Weights of a small GPT-style language model, trained from scratch on English Wikipedia: no biases in attention or MLP, 9347 steps.
Each number is 128 + 32 x the weight over its row's rms, rounded and kept within 0 to 255. Layers, rows and columns count from 0. The size above them is the row's rms in percent of the matrix's.

# layer 3 MLP down (transposed), 2304x768, rms 0.0318, rows 1996-2027, columns 672-719
size [ 96  92  97  97 101 104  93  93 101  91  93 107  98 107  91  98  89 101 154  93 112 117  96 100 130  95 115  92  91  99 105  87]
[[ 78  96 115  94 128 110  91 121  99 158 140 150  76 121 126 159 206 203 177 173  81 154 155 104 128 141 111 109 137 123 155 140  90 116 139 127  78 103 116 111 121 160 125 124 110 181 139 176]
 [124 144  95 110  70  99  96  66  91 110 148 111 158 148 136 146 147 142 111  68 140  87 169 116 122 163 131 120  81 120 164 137 138  75 137 135 147 122 159 168 120 147 125 180 147 102 107 104]
 [130 106  76 154 158  68 143 111 171 138 146  96 174 175 139 131 179 150 115 150 126 200 172 105 153  75 223 128 139 127  82 196 105 144 129 168 229  98 136  50 110 121  79 177 126  99 109 127]
 [103  74 176  92  94 194  96 135 117  98  96 111 155 138 161 163 164 128 117 152  90 147 149 120 135 101 136 141 171 101 148 121 173 162 110 132  93  88 110 126 162 139 184 156 115  54 121 153]
 [187 122  55 113 133 125 145 134  93 140 130  97 106 119 144 112 122 149 101 127  82 147  69 127 110 115  95 148 111 110 197 134 125 123  97 108  50 138  99 189 134 133 120 139 149 108 126 106]
 [142  93 174 190 157  80 124 122 129 146 111 120  83 100 106 128 156 139  57 161 157 156 131 108 136  97 136 126 190 141  95 173 130 137 202 111 142 153 128 129  98 139  77 107  92 156 129 143]
 [ 91 101  71  86 156 118  71 168 176 155  88 142  86 122  90 115 132  59 110  86 144 146 117 181 136  87 125 139 120 113 131 105  75 189  87  84 138 106 132 151 138 148 132 136  85 152 102 168]
 [162 130  91 149 105 139 160 159 117 147 105 176  99 159 119 124  87 132 157 127 192 120 180  88 137 124 113 132 123 145 163 192 128 151 104 175  78 124 134 121 176 103 137 156 167 164 148 125]
 [142  98 121 171 147 151 135  96 128 176 113 194 163 189 139 131 102  62 129 127 110  91 135  54 141 157 130 135  93 139 122 124 112 124 107 154 142 190 116  94  81  85  96 163  80  86 135 126]
 [132 147 198 188 118  52 155 107 110  85 179 128 115 167 144 107 151 109  77  89 153 139 157 119 125 147 111 104 134 116 105 148  99  91 164 142 154  80 130  81 121 117 143 167 113 148  96 162]
 [118 123 167  94  92 154  81 108  76 105 152 120 117  70  70 123 135  97 125 180 154 109 162 120  96  81 125 113  51 146  87 186 135  69 135 162 184 126  30 156 123 135 127 121 131 128  71 113]
 [179  52 149  54 110 103 161 111 148 119 115 132 108 106 142 155 117 130 128 173  93 149  64 170 167 123 149  94 113 212 204 137 119 122 107 177 160 103  51 146 105 119 112 151  81 142 112 107]
 [132  90  78 150 163  68 105 122  95 159 143  93 156 137 101 107 139 200 102 109 152 170  72  61 135  94 116 176  89 145 183 103  86 101 133 135 141 104 181 114  94 101 121  99 123 186 155 179]
 [164 153 163 115  89  96 129 163 158  82 126 133  87 107 191  55 117 124 112 160 143  58 130  98 141 138 123 173  51 107 147 135 123 177 187 117 143 152 159 135 135 116 107 154 108 145 119  82]
 [130  79 159 103 124 133 108 104 184 116 121 139 145 118 122 175 186 121 144 125 117  83 159 146 163 117  57 117 121 115 140 152 147  88 126 137 115  78 138 181 124  99  97 190 110  87  91 150]
 [125 123  39 113 110 145 158 121 194  70 115 101  98 186 163 149 141 147  85 103  90 106 159 121 144 112 135  82 156 165 114 166 110 115 102 150 125 108 139  99  83 143 229 149 172 143 177 112]
 [117 129  75 203 129 112  61 155 133 126 166 112 119 139 124 117 120 148 140 154 108 100 171 159 200 112  79 100 133  54 157 117  92 131 112  96 112 170  95 168 110  86 111 150  62 163 131 150]
 [104 154 105 168  85 163 111 170 108 168 117  92 147  93 126 102  88  96  80 100 180  92  80 169 139 107 104 140  67 197 174 125 139 137  76 121  76 112 108 120 128 137 149  79 128 152 188 106]
 [ 87 118 134 114 185 104 184 124 106  70 118 156 143 161  78  90  89  91  79 115 158 150 173 249  93  77 196 110 145 155 131 119 163  82  98 104 150 133 114 155 114 128 128 112 202 110 103  95]
 [110 110  87 160 166 163 146 150 148 168 175 130  95 134  83 167 113 183 111  96 161 123 172 110 102 177 138 108  79  81  85  82  88 105 106 130  69 106  98 149 105 137 167 123 146 152 156 143]
 [142 137 122 110 151  80  94  95 141 126 126 136 100 117 147 106 124 160 176  92 144 183 148 143 119 103 126 113  82 158 148  78 120 134 102 128  50 106 131 129 102 140 200 156 104  99 126 146]
 [172 109 249  92 116 121 132 148 146  54 173 101 142 110 172 180 141  66 148 102 103 146 151  84 117 185 162 189 158 160 126 142 161 127  55 115 181 111  97  82  77 155 129 171  89  82  71 155]
 [136 157 142 117  82 138 126 164 154 120 107 111 145 149 146 113 118 137 150  88 173  56 166 174 155 183  92 138 120 151 145 188 169 149 175 131  96 123  89 182 169 177  96 129 108 104 142 132]
 [ 87 194 156  77  91 131 144 116 142  74 107 115 114 140 138 116 110 103 141 192  89 134 138 105 109 160  79 130  86 150 124 124 101 167  96 147 126 119  89 120 113  94 136 115  68 185 165 197]
 [151 139 145  81 108 178 159 122 121 141 163  58 154 122  84 101 159  70 111 146 117 169 132 128  92 162 105  71 154 162 112 138 148 119 173  62  96 137 119  64 138 108 119 130 150  80 128 197]
 [152 161 114 122 144 166 129 214 180 112 183 145  96 175  86 189 110  91 127  96 175 133 136 154 114 140  70 108 127  62 127 144 112 162 133 129 116 134 176 127 112 175 118 141  97 160 136 115]
 [112 110 153 163 152  81 134 148  56 157 135 117  90 171 106 106 100 164 122  46 111 101  89  81 161 175 131 146 109 168  80 122 134 140  71  89 136 109 123  94 109 142 131 161 151 150 155  99]
 [108 108 171 130  68 161 135 118 164 115 147 181 129 135  94  97 110 135  77 120 150 175 129 130 146 120  68  94 151 119 128  95 154 146 156 144 154 157 135  88 177 135 133 217 132 127  97 193]
 [181 206 124 102 117 168 139 185 145 153 134  64 107  85 109 128 140 151  44 105  80  98  90 143 108 116 169 109 128 131 209  90 175 112 142 105 165  34 144 132 125 113 187 157 198 107 138 142]
 [112  81 106 164 108 112 155 145 148 144 104 126 177  82 122 146 124 130 112 101 152 124 146  94 114 101 104 167 201 127 160 184 119 108  92  96 122 101 113 121 137 102 129 117  97 156 128 176]
 [132   6  98 143  84 136 115 144 173 173 108 176  91 108 100 150 107 172 124 134 125 155 153 168  68 143 132 106 112 172 134 105 107  76 158 160 178 146 161 108 156  78 143 174 135 165 136 126]
 [153 117 130  87 105 156 112 105 120  89 155  98 143 156 142  97 104 150 158 112  78  74 101 180 116 145 143 136 183 114 113 131 163 153 118 126 213  85 134 121 107 176 155 104  89  71  80 130]]
# layer 3 MLP up, 2304x768, rms 0.0656, rows 1997-2028, columns 672-719
size [101  98  99 103  96 101  99 100  95  99 105  79 100  99 103  92 100 126 105 102 116 103  95 119  98 121 101 103  99 102 100 100]
[[118 189 116  61 138  96 142  72  92 101 151 178 120 133 137 101  81 152 123 164 128 121 151 151 103  99 180  79  96 125 123 107  69 176  81  76 126 183 123 164 154 136  63 159  96 113 169 106]
 [120 192 119 201 150  81 135 102 116 104 145 145 125 177 126 194  48  57 138 118 105  77 103 141 122 169  79 151  81 121 143 160 159 125 111 176  99 115 140  36 179 141 127 104 107 142 145 137]
 [118 131 143 175 140  90 142 125 222  84 103 194  46 132 127 132 129 196 135 154 117 117 102 168 147 154 155 197 122 126 133 136 131 107 206 124 136 170  78 166 131 142 132 134 114 154  83 168]
 [117 134 117 168 133 132  85 129 151 117  83 109 191  71 112 146 182 104 136 144  94 130 152  73 148 151 110 149 111  90 124 157 105  50 157 129 111 156  91 148  85 176 178 159 114 126 115 138]
 [176 110  70 209 178  91 111 181 112 140 170 136  84 122 117 150  75 123 142 119 141 117 164 171 110 126 133 106 120 118 145 107 128 163 136 113 101 162 111 158  98 162  95 162 148 139 113 157]
 [139 141 135 108 108 102 152 145  72 110 126 135 105 130  93  91 111 155 125 169 108 137 119 157  66 133 120 164  43 122  96 123  89 142 181 126 143  98 115 161 120 139 111  85  90  91 177 103]
 [ 12 140  89 125 138 178 112  76 165 147 129 114  94 133 192 183 149 139 160 112 130 158 134 116 149  57 136  87 101 147 138 142 112 159 143 114 112  80 141  97  91 113 110 128 155 157 105  70]
 [111 177 139 110 112 115 119 182 111 131 114 165 129 140 178 219 221 110 117 149 126  95 146 132 102 138 110 144 123 108  97 186 138 118 163 174 137 127  55 157 147 109 102 139 109 133 143  89]
 [158 159  54 141 171 122 117 121 168 130 117 130 105  93 150 154 156  80 195 137  97  79 120 170 122 123 112 190 155  92 149  87 156  75  97 109 130  89 132 157 131  98 105 132 109 137  94  86]
 [115 157 153 146 131 119 128 113 165 140 125 123 174 185 128 121  94 137 154  73 109 104 162 186 112  87 128  82 109 131 106 121 177 124 157 131 106 191 144  84 125 118 126 138 189  72 107  82]
 [153  47  62 162 119 128 114 112 106 131 145  87 165 152 138 161 179 137 109 156 140  55  63 111 161 102 118 113 101  75 109 112 169 125  70 104 144 180 147 141 175 167  65 155 109 166 139 140]
 [ 87 193 167  78  62 166 154 141 141 139 119 115  94  88 181 157  89  87 110 130 117 106 192 138 131 132  94 163 138 120  91 148 164 112 105 196 111 156 157 151 131 147 125 112 126 129  84 111]
 [135 166  66 111  74 130 113 129 130 168 137  82 170 118 115  97 152 132 116 116 176 143 132 168  76  84 183  61 144 139 116 127 112 110 134 126 128 106 164 131 139  77 127 105  23 147 134 144]
 [149  90 168 182  72 203 105 157 113 119 123 159 155 103  50 150  81 180 104 105  96 133  47 117 147 109 101  95 190 135 105 169 139 151 140 107 131 130 128 159  56  71 114  95 143 119 147 141]
 [132 112  56 169 159 161 141  97  77  86 137  66 161 137 123 115 179 109 165  98 120 137 184 194  97  89 147  96 120 152 168  84 132 101 155 142 141 124 131 170 161 117 123  94 142 127 128  94]
 [111 113 142 145 121 143 150  93 115 105  82  98 143 190 114 107  84 102 153 155 110  99  81 132 116  67  94 112 163 137 121 128 102  96 139  85 156  74 131  85 157 194 211 121 164 126 143 107]
 [165 106 150 125 176 120 124 111 124  81 145 156 138  90 158 199 120  74 160 126 117 218 121 116 153 119 124  93 170 124 102 117 133 144 174  84 139 108 109  67 188 157 148 133 158 165 128 120]
 [112 115 115 114 197 143 112 128 112  76 131 149 137 145  64  95  89 101 101 150 126 204 141 106 128 102 188 136 184 119 142  87  87 136 176 127 101 100 167 163 135 140  99  78 140  63  92 129]
 [115  92 117 110 177 127 129 190 104  79 133 120 182 112 193 103  75 189 107 128 102 163 117 131 178  92  75 136 132 121 167 104 156 157 139 134 122 156 147 109 105 121 170  85 109  72  83 176]
 [163 146  54 125 139 152 107 118 117 123 126 115 122   8 110 124 189 132 131 169 151 116 113 149 148 161 174 140 177 137 167 101 134 133 177 170 155 144 142  73 145 133 148 113 192 172 151 129]
 [ 55 168 124 101 148 147 126 106  84 137 168 102 128 103 126  95 105 162 112 140  85 100  86 141  80 130 118 102 145  80  47  77 135 148 119 140 137 117 126 143 212 175 153  99 116 125 126 118]
 [ 76  68 122 127 102 153 100 161 109 174 124 110 148 135  82 125 117 145 175 163 111  85  98 151  93 198 121 114 114 188 156 130 140 141  97 158 136 100 174  80 198 186 139 138 130 184 188 145]
 [168 144 146 139 145 102  68 153 110 148 154 155 158 110 187 196 133 109 135 116  89 117 135 121 133 126 103 120  98 102  77 115 183 115 143  80 111 125 153 172 131 152 170  82 150 104 132  72]
 [ 60 168 158  79 150 138 159 169 118 143 138  85 115  95 103  83 137  82 119 179 145 112 139  73  80 147 162  66  52  61 123 143 128 139 142 119 176 131 219 149 200 119 129 159 112 135 105 174]
 [102 189 102 197 145 187 119  81 105 127 127  40 110 170 153 106 174 129 113 150 175 146 159 113 163 127 126 182 160 194  51 127 187 143 150 168 128 128 146 122  76  63 136  83 165 125 128 128]
 [156 121 107 143 178 148 131 106 136 162 140 108  90 161 130  64 163 144 121 148  71  93 101 142 125 147 122 160 127  96 149 145 111  81 121 148 172 100  63  84 116 129 161 148 151 113 108 126]
 [166  78 144 141 168 130 124 126  89 129  76 131 117 133  84 122 127 140 102 130 110 150 141  84 190 115 147 180 107 176 120 103  81 173 146 187 176 133 159 161 169  86 164 128 108  94  69  88]
 [133 175 110 106 140 136 158 132 123  98 113 114 105 127 122 171 146  85 121 191 154 243  94 107 126  84  92  89 124 156 138 115 112 171 139 119 106 170 159 139 112 101 114 109 146 105 170 128]
 [129 118 114 157  70 137 161 108 165 117  88 117 128 149 156 119  85 182 154 163 138  98 202 121 175 170  86 144 152 179  73 109  73 147 152  97 133 146 131 153 145 151 141 123 122 156 107 129]
 [126 151 113 122 114 145 142 106 166  95 102  88  72 101  92 143 121 145 148 141 146 110 144 126 117 112 176  96 155  94 114 124 121 164 151 134 134 157 112  84 125 131 154  69 116 117 112  87]
 [117 114 118 152 156  99 100 115  94 153 138 185  99 156 105 117 142 116 192 135 113 164 174  90 163 130  24 172 140 141 137  97  99 142 187  93 123 119 109 136  81 147 167 110 160 149 132  86]
 [109 103  83 126 124  99 148 126 126 117 183  96 131  82 131 119 124  98 141 133 144 144 174 212  81 140 115 151  62 166 180 144 166 161 138 119 103 188 152 157  80 102 157 143 183 181 123 162]]